Weights of a small transformer language model.
Architecture: RMSNorm before each block, rotary positions, no biases in attention or MLP.
Each number is 128 + 32 x the weight over its row's rms, rounded and kept within 0 to 255. Layers, rows and columns count from 0. Numbers have three digits each. The size before them is the row's rms in percent of the matrix's.

# layer 5 attention key, 512x512, rms 0.114, rows 314-511, columns 320-383
097:100155123148194211151101125140128120140142110113199139131180132129146164152148133164122142132132159121095125100132186133126117100064191141105139146109162199118167129103186083066183154158048104
099:102119140110140100134142117135110088128204146169172126090193147140116131093067151088093104180102070080146126168196102210120134123175134175123155197141068119143102141091150100130155135140113145
103:099170090147126129110086217154108201143129128142185171130064164138170163085153171081141098067124197126194079082093172134113101151148092151064138107196067173136128084129064091125076065124141133
104:075092094066163172073075146107224110120171073167078127098102092109167086146100165130124139106138109133093147117098094120109173084122105072116136127104148080111139113127129118083131141133171171
099:100111136073174149124129128151049061143102103119166140124146113143132166130060072101125155128164113084110081095123125100128167098160144095069156138133143121084115124109100194132149107147149108
101:183113090060138115144124115142156122134170121121122154140181098146161145127082148082124099091144086139123166109124153071095165110139095110106136173113084170091112146200142107085142102118104097
099:132103084141142169139160117117100151048151147126171091154117151085164171130131031152138136128099120091125099064171125103132101122162058111109140119197132144083160159163071064085116085154128127
098:144106093159083172142102105087083102170071150065165126087121136112113081110123093162153160158119103194191139108070149096101161100108089133118091090136114077116115106117182115141127089118158066
099:133111132226146099087183136123121132082119085118145121126112145098115111037123127133086113128083157104117122137164098109114150110155062080100121108110135114116126118153073106125116205183146142
100:064118142100133087097117114192135139114117142117145163098131131152107143152145175146114122082137087156178109159109152142184130148137134035099158155171101132128105081106118128110126098161099128
100:126128117157120135147147085109207120143091167108114105168134089092134103117147138104076120136123088112118133179130125120162079122085118094133173043171151162142114082116138109119109134097142146
107:092131080165152121078153150131178076078163160113117130145132161143144090150144088177157097137118105143166135127130105074151139150224155162164137114127134150143176132146194098099194147112108092
098:103068096213154183100173132152163047147121091117102136131138104162084150116121118112131165144098187070131079085168141136119143171113139120167156127181159151127124212154120101155125131100157151
097:129102125214123169141132157168195091143067187102122092089136105054146101152087059164124110116138075120157125101098143116082173122148210179157085164114155111102093108095165156158162110189109123
102:132121093152081112093105089145173152056142155148123113176120152141116170144160083211132132139050170132129164152151105125130136096159132112100114156118096160096157174118112085097194104081109142
100:157163115165130195158104140163176099165075096130098100096106149121132140099150151091132158193123114141126118100145095125117130143129151136138098168146148110133152068183165138130088109200121135
099:102182152150110108092118110148140115147127090154062145077146167170130132107115160132168127121138154101168137092135101157136093156140143145124155152223125141096132149185147123143166114096094130
098:132161156160134155126165081098133131135135077130139107136136114117139140159090138161121129110110121132109155159112112118148129101112138121108143154099143067130100155138156119134085136175099111
098:149166132130142104177071125142138085176106133166179089143151120077159101126111139141098131215175148130153152080143115130190178091131108072104097134157046094140060150117137150183152091127105107
098:123182099142153162080140172123120196144091125088075109186149113132152096069135139116107148123121108163115168104099121066170155084152182152141061086100148125124122193143163133117143162163125149
108:094131131061095144093186161138096114142126142086139126121077128114102080124178074135156110160128075164095079153108084109121117115143154123089123172121119128103100125064109105131135131134104126
100:150096110154136091110127094087123114179183103146127139144113079159153138155094128101098111090163130114149082152090136144143164099149167093138110129149177103186122084122099116095116152090105136
103:130142153156155141135138146143109090133140175174085132186111132122200141145145115123138076130130112094162159154140166091115100139121120111141157085068111087108174136129043156127163159147182121
099:145122114111135103118071100139077144099160121087093151080153178166107167108090112087127162121140098108070077111124158158182138152147067154172072194088128104182151169120080114100166136160130113
101:160155105105126094193139158151161154089125180089133133139077079123170085120179137169150101114172141161069145062119178139090089110113129133134124148123105162111140107134148095161138100161106130
101:095085115109104184167163117100156057129091165112097091157152152125124093093134094104187140175105173170120116105110194145143115139097130145104225089121075125121136135158124151132084137063142119
100:111124151150088143108163058103147082131091097115160160144122111128145122109129110141166100138110205146107217161134220121193116078137132108102070071079116086117156122145097115099100185073163162
100:155143070092090097116133122108147216127105093132166147059115147131109103155115199156117127174113133154152096127085099128157148097127118053141127101094169110109085145142158184119122134103065145
097:186202127101189131135174154104144123102153177029141146169149121104138200124088163113094111115064101178145115168146107100129102141117156143171142131102097108064069162091157125138141082143130105
099:081240134172176078121202139083118096124131163113124163106153161102126097136067128122086110138103077140133084102164102085142120181173173120160169193098110090129120138166121093147082166120119100
099:064137168187104131140073149136144103061129115132147152133128102185134130156093113132104101085109094128191093076139059102171150093134075114100145087102177116147138089135163100095142146171236095
099:125158143144090154131127119133141142137119142131117115135099166127173151148150110128116170114100150119131105069131112146138123074141143133145108127098100069137119112140090120117092182131135172
096:112139096118096129118181078106160141167115208099118120111137166119141059122087163153148116119150151116140123089121122111157119143096166191085148151165169087127109081175120114120190130136108133
094:158099127070161092121178112137212040124138115142051159156178206068148120116079110100151136147154161133095101110099108099156087169118086104148139165134147092092071099085103088176153180155134120
098:142179119142103145154143133123141167121119103173171095154129156162082168093077107169076087150131134153144091128159208162087109082176113130213185139096174132076141180165099137055092120117173120
098:106134126168118117120147093172160147139112078156113155182113148151132126138114133113141107146166098108139135124130111100096066160122187154157121151173133151112147172061130191094120161139147097
103:106116086180116117175140170151102113128142102080083089069136051160131088076075138156128165144141112145101180122142202139081184107120171115133138136090090100191078149148107143153109108108154201
096:129138087104093182145095132118115089091146075094115176117118116096080099122100111153129158120154104100135105133153135134091170136178075121100087109155120138078122145108127184141107192124100087
098:048084139142127080131111208150142152097143126100105066095099193101150114179098124183120105150141125159084146096184106099128136145139141145145161142152103142132133090136074130102162175108178082
100:096148145090134137084114096148144132148069127057106111148114143145101149083111090146155120132182103097140107088072086151106139121189090148155079148123095162093147157146162132088126151085136162
102:142132163147126154099146083128098142164082155144148175151149185061084128121140124171105114146168119110124074111182111112167105088117190078182061160143158079095189121155137158123127099087110170
100:202108103138170100132121115091110157080174126179078112138196100146121116154090105099136125100125150143062127095130149181150134130129112112139120157154134124100156074106135112107113084112108087
100:190131109132200118096160104136122129163118169114158082126121149132135114171076108091128160119108118095106171178112144120140116158143102104125141123086097171198118071103106160128131140120146116
100:088183149139163170175142118129069122150122126133089100141089113139136153145178089083138139139076158069103135100149163160114177161106091194118155102113095200123143120144114135121080121173119124
092:092155071149118039133055104168088103088109133108121073156152140104116138177137083139130142090060049147124153180121158142171148128099122113166113130124174131135160109151162115093149137131082119
097:120111108064122144139162147075092166150175121144138125145130177097092128121107156152104130140140127049109174185098105154119142134097125113095132099103124151131156130121097153119111039167142157
102:114118130143132186094168196143091131080087128129096130189159158079119101162140115103178152147152071127068141159126134212111182113141192068129141043170171140144120091180144112084093130113168161
098:113132115124070143095105136122158161138148096052180113099134120097065152121193127098121162141121153067164141154127150131137168097127123108130154091130182101123193119116118174099066138119155123
098:058079074142187137129091131101115154160166076151134144087110125119116165118108144146105158067149106153071156076088102134141159104159116050086120122099149158118177148107139102150104130075064151
102:124122105102061099093102169095133123170065121083130165121083153132161158072125163051109132112090199114136169140155111136102094093131071165110090103104061120169085134075118174146107140131178119
097:126137150093118149146131106109130143114077115155111118140109150110171082172162104092143150117150114147145043080134132062082149160134164122112115078207116168136094125057180125173150134106100130
104:101111154060090076114149140148102141141136115157191097188176155138068095140104154118082138164153142110154138125137149078172183120110193147082157101182147081137162125202097143085116086107189139
101:121113126100180153133175150143089153135130146084118094159091083113107115122165169113119088116085159166150096117125081111133131125119085123107115173122081088136093140103100166136087119103099116
104:152113102110128111150131124140107079068096132093115125083114143140106130126158108095117168110083124132098140070120171099126151121104143097099149174082085153137150138022157125114101170143098119
101:090087131141104092130124153084094129085133143148113114171112134158110171074144109131109172096112072126132102111174099140185200200089155117139092073109099132164069160108192186127107075140105146
100:114106097148125099163101110075175150131096182102128147095117147120134120124088182133134102149116103137092090066121082093152198112156083157132085161124125119132149108161129060152158179086101143
099:133093117148135192147082128100195155069153139197121119170042167135124138065092130122138129223118097153141120129121150129117140111141126182150123165155117146105085151128174121097119210119090101
101:125108166148170167140175106114129112108116078120094116111134166104133150085158105145113084149066123067156108185118178149124124122144152100165126131128090143108128135084090130120140098095187145
099:113051120136105133126140084146119114105106134072111036098106139160126116161130138147078147123080158130150144143123159068126087133136099124107105106157100128106088182143110034096112183134083162
100:198171155136146108119113098167061137104154124085081129172185112114143072168180188141130190103126157123112161148093107122117095105091101082104143113141184171106101083156115133123142111130144116
101:138136109155179141219193123139108114146106099183132167121131144163127098169098173177105120165100170166101103170128131182170125093113117099114097087131158209091072134129132161070137113107112104
101:158137117162095126139059167134093057104196154098186101090112101100147126113088132106081117137148149105115050131112205158070148102102138142154124116183126112109119088092108121126109125131148193
094:128164171114124124163114128138150093099141185113160076175195112173090089194098175118134093130067061174124131161150013103130147125120062118208122107089137098146161211128160141100131147141112102
094:132122146102140164164084119122125165164105189115163153153115121145171164135209094183170171153104155155132140098161124104130160151148111126149123088118101102172196093079164114128117076117165137
098:124124095195122094156136124130069106171162107090183056128143135147079133156176115108136140139102154067127117148109079156147150079088141077195083138134100131133109080114131109102115119164090153
097:179083117092184075129119221152193171059153134148134138125117134103012121036153171171158118114109080117144144070148098123131150135099104087097179057156158171158124118119187118073132154122133110
101:111106146117124094159097110123118125099116098120131112145064152126147110061119126117135142089122127144078086167159163111124160146137072132127126138091071092153132110125181117169117150123152112
099:155156161136116134150147160151120172134112135124091069119118200200097129174118123168111094108134163166171114157138110150103110146170198105177189159076135108063083038108132107107103158118107127
098:116116089152071066126124153091132098138150170172130109081149096185136173150065046133173141136153180100149085118133111138070118152135096138177161074116155071140103149148130135154133089086078106
100:074125162113111079069070126124130153162106140179141148120099134095181147151096159111102156107112143105126169150109134105137118128131136143107097129125103126086097098195169096091110194111126157
092:139140110129082097109121202101173114170164097112180098111156130175145108094103151177124118132118096102160189102150150154068139091098172088081057152136104174115109119123114161121163106161189128
078:168176148123168075163114141081076097115149129114127131127148088154132098126100122098073208136103108150141156139092117144127078163178144113130102127155113085191177144144068107142158079156100177
083:124114148059157195134096111102093120122113113137106106153133108108185131165158119073095122141122155184099126135120097080147159089177135119136161089168080082194102152107130097174133180114164157
086:106157145153105126052101126139155130145134141117098101170157077134195133119129131208123112168102103122167167059148119111135150134111136109142135130071132149116142134100044104122122144169133143
092:093120151115139103134141139130238112174152083113118106143115143101089160157153196146106100137092057096177219060113158086106118150087100141120135104104107125068106180158168130182147121143122125
081:141141164152099099077072147128213095131142116150154115162135131156088093135127121132126125133119142135114100136194179123162138103099187177219156106125133106130162122139118118119119146136106148
085:154088077134064083098135086119103176163141116197061098142096139055187129078116161121108179147160192125120168142130149152160169168150158182124052169145129144240113105070117116149101177096162159
083:130105126142172160150084138152109174166210140137082129198104122146145163172088094119142118137175073182157137093144128148131131141160095082128107075090155090170152125087052120126176171129097135
089:084186141108094116142148157125146104095147149154134122152154118133159103186145075106128129121083127177076120057115089140118077131165102168141059084069160122164147153120120139087104170105084170
082:117139105113192150106130130115133159096142067114099098108176069145131103144118095105135081093118159115141106120162100160146125162106192180146115139103105130154114175084206099145121146126106149
094:091176133155124133129187123145163124117116168138152159129145141118109102150114177157081172157091128079149134119116142136106125070118089121151095098179129158133106163142138044151182165151136142
092:157116139058149117152132102142115149122112148103058137186146159137108055117101102194148146203194123181111128174092179115144128151154138178127083077150126116171173142098123111092123077116156128
089:146190162150173093134077216121183179086125102139113100101095223124126115132131099174152138181137157131119126085185128128121143168121097086162111080104075129075177115231094122125116087128184114
084:145123178119132124122112081090139121144117107182117113171111106159153158103150182187095106106142076149113143078100073110160129177109124183140119090072137118103088096113147167140109071136123166
103:086127188102176105165092141140147154128105123084104114122147134088134107140110137135118129133145125133141121163163163114151072134158144149128091115157149070131069102127140100114129152152059116
088:137122084068129120141095144120131157079091135156107120125117113174151023123136112090131157000141086130112118098143135174173103155129195087142154134153087109139158142123175097078113117124085112
093:102132156132179142102133074105139169186100109100103075135112145229157077116148227114139102155099083140168123176099120076120090120092182169140142131146113144130108099101121096167119075114146082
100:132153137112125102136150108153143130144088162117131137175089124145143121095129186157055127144121136095154134116068150172102157101167126173123143061141116123143166148177146140091135090170208106
098:049142143116145140121144105101119127142143113100084174188125101125157085172087117085127163216094137126117124123094157115118120116131079130120167132106150110136113209078150168169117135132150123
098:154111090115131120122158151140142142114097156156119140163144117143150031116120081116143121159107089129093119144138071102096171146119128199130151130165159118128131161151102075096121137127139102
095:107088130149179150140154109152159085154116152129132109145111122119139141018139066091106107063123139099106161132152098103142063146121141060206078150162103096123170124185120134151111091109183147
103:144147126111072105138144173104134157136092122109096126121115141090149122159103178163127107183061148193103128103119102100105075065179096102068116153121122132135138113137189095113121134154127093
102:113085130127099105128124138153123087091132114177142148123117157142079114115122094170146140127142139152130106068142138115169126112119154099125152145155140119151156140163150095115114156177099075
105:122096128077127129093132110084149139160106133110088082117113146225131159147154145141146126060134123124169129192151153184076158139107143153134148096089108167082156085114151118154136106056146159
096:087123079099122119165146094118178110124145132112171081118128130149127182084100114122120087150145119115064136099122144115097166119116151179109083166106127138120158163127145135162181096179148134
098:134183122084122185105098209181190128101175191138177136135120094163139137102146190119094176035117121127126119143140128113156134128144179136096107147161125134168160111116127092124093070096157135
098:112207153119082141086185140145189135110136097188122102098130120130141127135089111110171123148147108159090147099116125157084141081124151203145099163144129124105131119150107111091111141137096118
102:178157131161136088137124182141125175118133050151101129125108078093149134132118070176124145170111113081128104076123090150136173179181099117118178128150154109146087158132111138104141131116124088
107:155131120104082106124131159153156123158139129137111131108145087168142117146110188095139143146125142142162107157091130051132161148130127136150188114136142158153150161145088125119135110048137188
097:138167092131128135080185127169123111078102100127098125172110139120129139119126122162133128124131133157100151146156161112145121202155168091133248165137150172156098163120071126107117113114104124
096:097152176117082150153122114124150153157093109107114087077096123102144163094128171176147215184098081135166128145141168110142077137110069159107138117124105168157123099129171194141121162131101162
107:147074139108174122082137149196139126188119154151159112135137119155085112107172074109149126127125101095189110111134105125107139109171156108160070081138134142142094134131137124132134099095092109
105:167177099101099188131113086102141082154134101119107107119090081132121125128138156091116119102142122218193171094119155078135099161088154062147106112118175089150090136177112158163146160137157075
097:090142122145095117115144123102154116103091105140181179153147127126140131123094085130079112123107162055135141106108142125128104107134068144123130076158134094128117088155148153160104172087141103
100:143148152121108093122130167217151100204102090118155147110137166084098153116139213142131153163143164071133135112139077138130087132145141147132174142134137152139129148173116057123072116115119153
101:141129104099086080090211158093136162097109172149097150156106128137156119161105110123156152078060122145089117107118112103158139113114140197178161176139063107105127108121146114136187179149104124
102:110109104132130099142116144137167095186104076142164156179204126077115101104137099172107135130164145131109102116126056177103084160145123117131117087144134085116125053142135105072134093146122175
100:163141131145150080134119124141155107132176107131100178074160098123167172219074086141149158166113124193080091112163190123143138125182128120137098100170105125126145127157125130135147131163157144
103:137177097098065136120113134128149161141105074091156165064152155092073125130074120161210095109090102085101138092163090085074142125099183144150118160176076103139167116125137105079189185120134092
104:137079152159110145079065092142168079110118105139088116184126113100127076053106154148102075110064093175118047144091136127109160166161117129093132184055134058166170147123192116130125070117140154
103:132170128156157105119132161135107101125102134127138121110170057172154102131145117135097156085147120093147109108121114164077111149144085149104118098130151112181103171158132065139154145143105175
093:168173181112089073158151127075148118083145100125099151146193102198150131138172168099111139145136141123121114157125101193146115207130144106097150136117188090118169110084142075128091095144117159
102:141161104104183109142135151119176146117162135131165096164175110186153125098148137088101068176168080143083106115086116109110116115135161102163142100135186083081095068126173097120115105103141099
101:155149158094149085154121150155138090138087112103086148151128119143164141128123149081176116107120150113089090145083110191060099120138122076133084104109185143112104125141124154139125153167150054
099:163129138164122140116160124155112152137153117187071145103114115085120121124087099125076124135096101160218115133146075100200092138161056121111186144135107139115164146152095117111131160130112117
098:170107108074121111128143054113124155112137139171118184196128164171165112111126142132186081147097141120145155127069150174132110160155159100160125143034102134127093152164050089173125122129104080
097:142117083172116177119102141141107107150128165204131125131147105100102134108137059117143165161143155140079119089103107173141130115137115150139103145145094108117098188155113130128085162111094097
119:099171101146093087123171114102148099101124192050137158125154156126175147087092056114128139160115087128139145121143121123100139151106098186135138124151164105131176176134153132143123153151119117
097:172123131151082104032169161160154137098125131166171169150136221098172165160155181118168096156122121156184176056150144136125154094067115150109195118108097114086128159107079145109094132178084101
103:123159101082094101134070057129126106084098094124126120131160080166109142103174116159109228069137198107138144138129167129110100104121119133137103101135128107122075093130180096152190151110162169
101:105185077188109155112185110114129145147128099142107119160108123156121121123127074147182125086098085189123119095171062076134141099116085148101048141125112117119110123113155158128085152153174112
100:128165118146134174119126098177099040148168092102060139160082099145112154170093131146094153110121119181123178165095113088116096156102130200198148137115075180055093140125070133168097121081125155
100:108126142089167111128116128090088138170106154100191098098145114135145080158146167100143172160114162109081110169115139137187105135112152145157145135129083142105148167121095185133108095099108120
107:172130191150140125121140147136152128087134140112137165106089106139127107128072147201069101125149030131114049094126095086121169101117113150150146142104147102116130110129144156130113108170107141
101:106115111193188136148150100123131116129154171072124186134049177129109119142110136131141187174102112156095083134111173176154119121128115173112161126102060157119098128119122136099111150161111127
108:116104115076160083134086086158156137145122087115144147152121113137134114114086143122109103121137088125172169148149162146125130118176126100151158125173133156185127069151096056166132100113152139
102:125177095106116091145112095127116141078112146105078177141103122097149110165125058063160163081055124138157111080177137114105098065122100160180155152147121099144107116115135106145144125138085124
105:083077099177175112157113120135169086138156184098176094130145138126124099103135070138110121142130137106027119133148140042144183165158138115125119112108137110084104084180141138060109176143177112
100:151095134150156125109164106214178125096197106140121095088146124148153175085100115146140133122143135118143163129156153146100073152136113065118136113163074140088082176105053099124154120138068128
104:086063132093115113075080090163175161141141159152146152159158185093182102085107136167101161119123116151184150131121128149127141158141098169094139185138157152141072086170185117144173112133077128
097:153122115119122164143158159135182092174165119152119124174107085154154124148069094163122074146150106138147127115139099105114105150161144139163120148102129132080214162136159153123082122140108139
100:083119139109157150107158106074179051076080161141122078089117117124092088178117185175069125086119208120114129135075153129120182174129155113196174096152117110135122146163044074102139112106079156
101:115179076095103089121134132108086120108091099104118136101169107205122105203109136150160072088116147172121176120163051141135159057088167120152174130109131117141156101133161108074128168092123122
098:144138129189137154160073186116132145110152129108159140145131172143088105158076119172141179098134102086105191130094112141109073154091161062099163124132162078128159187121150177114079125051127111
097:108151122099109128143139158193117116100122122132132140209121118147149152134121105145096124114102075108112126137089158106148124063129118182112161132144095173113126147131077153161159136097124135
094:165115149200152200112094200094161121158179169142079131130167058183119124127158157123077078153062181149141181079149161132102112127076153122097113105143135167170147127143114150114126103129173154
099:117106157167134165139096146128093223115154106117169178112178154183150097150150169097140109113124142109050105092084132160133095103064163100150116191129066157148053111154144127105159121091158126
093:091144131120096129058174095072161147143118140080093136116164145054083132137116140096172133109172142152085173080163123095120111100082147117093117176153109116100125145135182134103137125117072118
100:200080091151104142121141106084125167144139173150120108164159099152145121108186124137119119151081174097195101101100140247124105147115194119141157097115118162104130118133043132154114043125122145
100:124119123181119129092179123149153092138150096147152126116131086166097146068173140109158165155104105153111086110116143089093108137125150130106133177159133153163153169148119166132126083120133103
101:133086131159121076137119073088107159114117149143077122115135106165126102154143144152120077168107182152141113123133211132088085183110225086117114166084133127105126167165124142106153160132090132
096:126089101109131151177127094158154151124179126125102154159098110165135150145050130173118106157149108083113131122054163092123143189114087145115148146175090125135166095139150134099117064059158061
097:112129075133091140149148142126177095165143123154123118107156098102083138115127133123165137175163130104150129141096146150134094164170160136108144098151081172093162147109119077130147088176106122
096:121137119117142144162128151158142166076133115146146104145208154164151117115163170124156139104132085106114169097116139078162135115156130119114119177140100167125069145099172117181115131084129100
101:132153108166144134163140124087066104141116169124109127133108135125113140119106098105060115150131140098084166119133107118149085187085063110118101038188161057143095106151095124106061082137089103
100:135136190130100152146102103122105118138139107103178204128066131123176173138102130177169132178092102188121179144165111087167140134166162129111111166081156144109137136124098153112160108117170133
099:091163148123179138145116139147143086132108150075133125131112148187050103105108105028162119131124117130133149053139093099101094123138110169135132112157139173135117094077154149118147054111118152
102:119172100136152105107163121117143140126122148126122108111137126146138116107094131108125124115106112136176132126100094142111114118139141065091126087120128162200117139123094070101136136113142113
099:123115148096117101152115145164122148129147152095154184107116116124119114080109139111131122160148096063164179127104157100138154137085180100119111123125125170093155131132122089180151135146167123
099:147113126127097086156149124115148131120093148156076111122128140164121152077105131072122083126145117131135153160105167177113077128125113119144162082064148165119135175177122150195137169132102101
098:153166069151245077121121152075135053130100086140163118138104118132137109153167165121159061088111118134162155077156165117138200137171130101193109121134093110115099128155141148135117142117071116
101:141127154254162105116132164121091107157182087112143110117069086116159169142183147148175094113126160115130101160089130122145126101103148187137118156151152130152118156096137120137130149149190164
096:135131115168084080124145133164121073084188112165132095084094138139107154075096080112111138076114126108113134031137109140209132171093094139099142107071140122153147189118118166072159139114120140
099:061067126148154117105140064122152159122112164139105114116160132129065127123154140201157107054119130122067072134107123184156094126109180155101181095168125165117146154043144184102124170117105105
100:127161133122152073082123034100129132183075130111179100236169122160147108157147137099161129171129075127135126117139123105117156122110089161159117120147123176084192173161122180045102175156167150
098:143141058144146078177105100121072175180175086147172132123142117125103114061184126096101096145125130147057175141090073146106061158049107126102121156121112090129172129108102158135131177123122125
103:172141122137047078115164087113142143141123079096083150159122088173127101069166080156110158071166109153132094158112164137132211152121142141140135133146127163128126130116161086140085135153152104
098:062085125110119101096130135138116076091104104152119149189158120086171122153158137082192125124106110088091126145111130115101150116125143121157109172094104079088106126119135123145151102127154139
096:096142113152159129094154164131158132153118116106119131063095141145128159141167081161086131145130118089129154131095093127140182089132107087100161147159154119079149121220146142117151135160193079
098:102134191070150130135097142115119121124113180166098126109134155144120128151096132129168082110116158165087093146113161094186104098145109133136151139204197097100103067064175133121125098114152153
099:128130115122139092161130142132060171175054141108107145075094111142165193073186160120109140183131119104027205093101153139065150108110182082138136162131123155157102102137081163135170092135120139
094:164158117136132147112098152187129135152122089149155114165141104146158114137142166046156117085099203070129097050112120108127085147135103163081205132131174149062136104176151073090118141157156116
099:140182101086105158146142144081114097083176100152085135178074086121151099148115143111121079132140120163131104175103098129137106136110156073130077058132187109079151125141128117089110081101115117
097:132183106211143172097152157127146150153165091131113139137128119142152109120165182092098118153130096118105134155159132169139174114110096132134113092146114074114154114039071129073199198105124133
103:164114159095112125115074165132055047153171082135118099124132143156172141170144115102128107142105106101140133122078123125127127133123096149109171119099103153095107134165113116129124128159128133
099:131164111159161154110106135141146164169118096133061158081157110150181194180142104148132150161127110181094140152145154089162144161134130110154134072130114143166123133125084101104130010103155160
097:137194136132094114112177093135140152198114166111119100157120094158126090153111125137085117122132150113097176149081140152101092067129114121157152144108086186134128113093102099178125081098093129
099:097098133221133141155129116158110132084105079154073185079121108089152126089128116137085171176054133145093087109066088121117108074115160098139141122202082089139104112167192150083136099084115065
098:114151188159152166113053154170124138123155129146100134105121162102145101044154080117110137162089155161079091156152128117118140182109115160138125058136140130114127142200143124100126099146099138
100:151104185080133153139113100098098103123161100169115083216112119195172112065048133157126180107067125111145135066147155120134109163065110150104144189147142119178115170044156135131084135099092095
100:145168152077182113093107144094154154155170135171133150139122134160123160109106078090158132137137146189092130124136130110167099054147095054149204159130129057117138137130133158107154172126075125
100:153125132188132113080084124075170173136058141107074147120063161160045118111141145108136090119085139123148122169102123104063176163191143164090126119072138159085076166124072112166135142161178165
099:118135071138053151111098153164111134166143097135176068147092192159122132082094122144082130161173167138127144142145123131118157165145150170094154148142196114105112129114142100112094108094147126
099:148162123090108095152068143058145160142208141105133175186110150194111094124141086147121096145084099147167097149103112132154163147133131157149137100194150105078133167106156094136131127121181093
101:156098075120120115217101123046131138142135072082075165108117119178106139122115127124112108089113119222164090113128150127188153107185127182084169128091152101112178088092169081114077147184088136
100:133113166162156134166102152132115096173113116094103152128175144057177134058160145099147109151136158134130170140073104101142165147151101124127122165158158120151149121112087150144152134099172062
101:141150182110185138153144103149125139122099105143123081170108122097186150177110098212093094103133110089137179164117127147110083055152136148097083171159082113100098122127110092144103118136154157
098:091122201143155130127149097167076183142185088117124129146123075127181126159182131143104079193186117129122177162077080154124124116150118146029119148076111080133206085156160144144072146134119111
093:089118141131105145157094104104116129116164106125149193074135126077152110142092108125148144172128142177175171147075140089159061115132068122126153056125165141224111136109165146144087154121142191
097:109146151147135103068104201089120127100026110146082120096114110186110167074113039106111233137140119098105144157092107113125171079167122078137070100099145149125131116162109103118098145152115136
098:090074119126118106150135097120091137186158100125112123073133096169082153136172140183130164091141075107119170133122105173131151044099163072080158060130082159133161165157163136090128139159130148
101:125105125103147142124088201115175100172146142142148124144133083078108098106085166121119126105095098123164119135154111113123119081108161092096135094055115070186110093114153111115110113167146131
096:130115170181117136135078060171134137104081155077064168183141124144149143113145137162119129130058136123200139104125145143121130112126122147096097149171133108103152097114142157109107077176089102
101:095094132086094126171124121167127128096175119146117105135103127106093109174106125153109116094123164051127127117085070126106163054103109128155118097149109145085118172131114127145098155169063094
097:124146137108112086065166160088139119149136055134201126137143139134180133127177160084138107154099119185210077130082104052122141132149170096133136185109089145169110154096163167115125156156137131
099:088094131124146121151175100135061166137134142152122183172129121129138094196130145129160143103149126179151158102199117094109155164158205125132154088063149141125117178095122123112086118104126130
100:201187076124111168149116082087167100208171087130164156166179066118108133153126126129142146113135099098134114127158209132145127157126037102126165148122166117113177152164137131109080117161109112
100:117145172099178104118101106200112155062124124112137179134145138089151137118179130145108151124142084119170144115135122121177062154118165116090096082114138073153162152114137138123092129150089108
096:138086083152052155089206078125100095195085130130106129102088127095182136153141075163096131138193125129140123168155133121142132133173184066070187126166174095184096146138136168145106125151138095
099:131145105107160117109109135102181171167100142163074161161099134170117089095177168085140153127165123069088199090147132164077170135177117087085108147175126187102137156113088101112168163130119114
097:088167160212151108186136139135123030068111097123091159128136142145175148099136181182161122123152169119121097174131184108159118118127158121173156124110188128144099146180088087164170134142118114
099:068105150143113146074151188195149146128155120149098124147146154138123105179141089093160144120134127167086065138124120165122138184108074163099086182154140178135124154102029161108159143104142091
098:124095143115135185118142147102121150148103124181164060113117100117076119192112102095105148064081169123054122184089072128167071143117116165104127102126113136157174131148108101138094168111133072
096:077152124105156082122105147123130149049144154149157133129137132133133085101144102160149137115151065154136179128153119091092082088084113089130088087168169139132133079173150113057088168109083137
100:081111142101123167112174056135116129148103079121148099134087126138084113188110096126129096161071159094112125143151144198132099111077081125099149178143115184154143111154149130206101188190111140
098:118161134062137162148159148094094147124163155158160128098045161153136140090128096122102073128151155106120214144162120157144083118148135146083118152142081095166084140088123090139133202084113180
107:113147159182049031134130151138121115168124108129162175090121138129145124124107077103084080186125068109105228090157149077136157036198133101099144127080109101145128189099159122176112137152113172
098:094150083115163160116165114166157145098145025107142149150092155106093079102134112151133136163157104091151160102127119162083096112136118185141102148135122154109122129043186157115169109116174117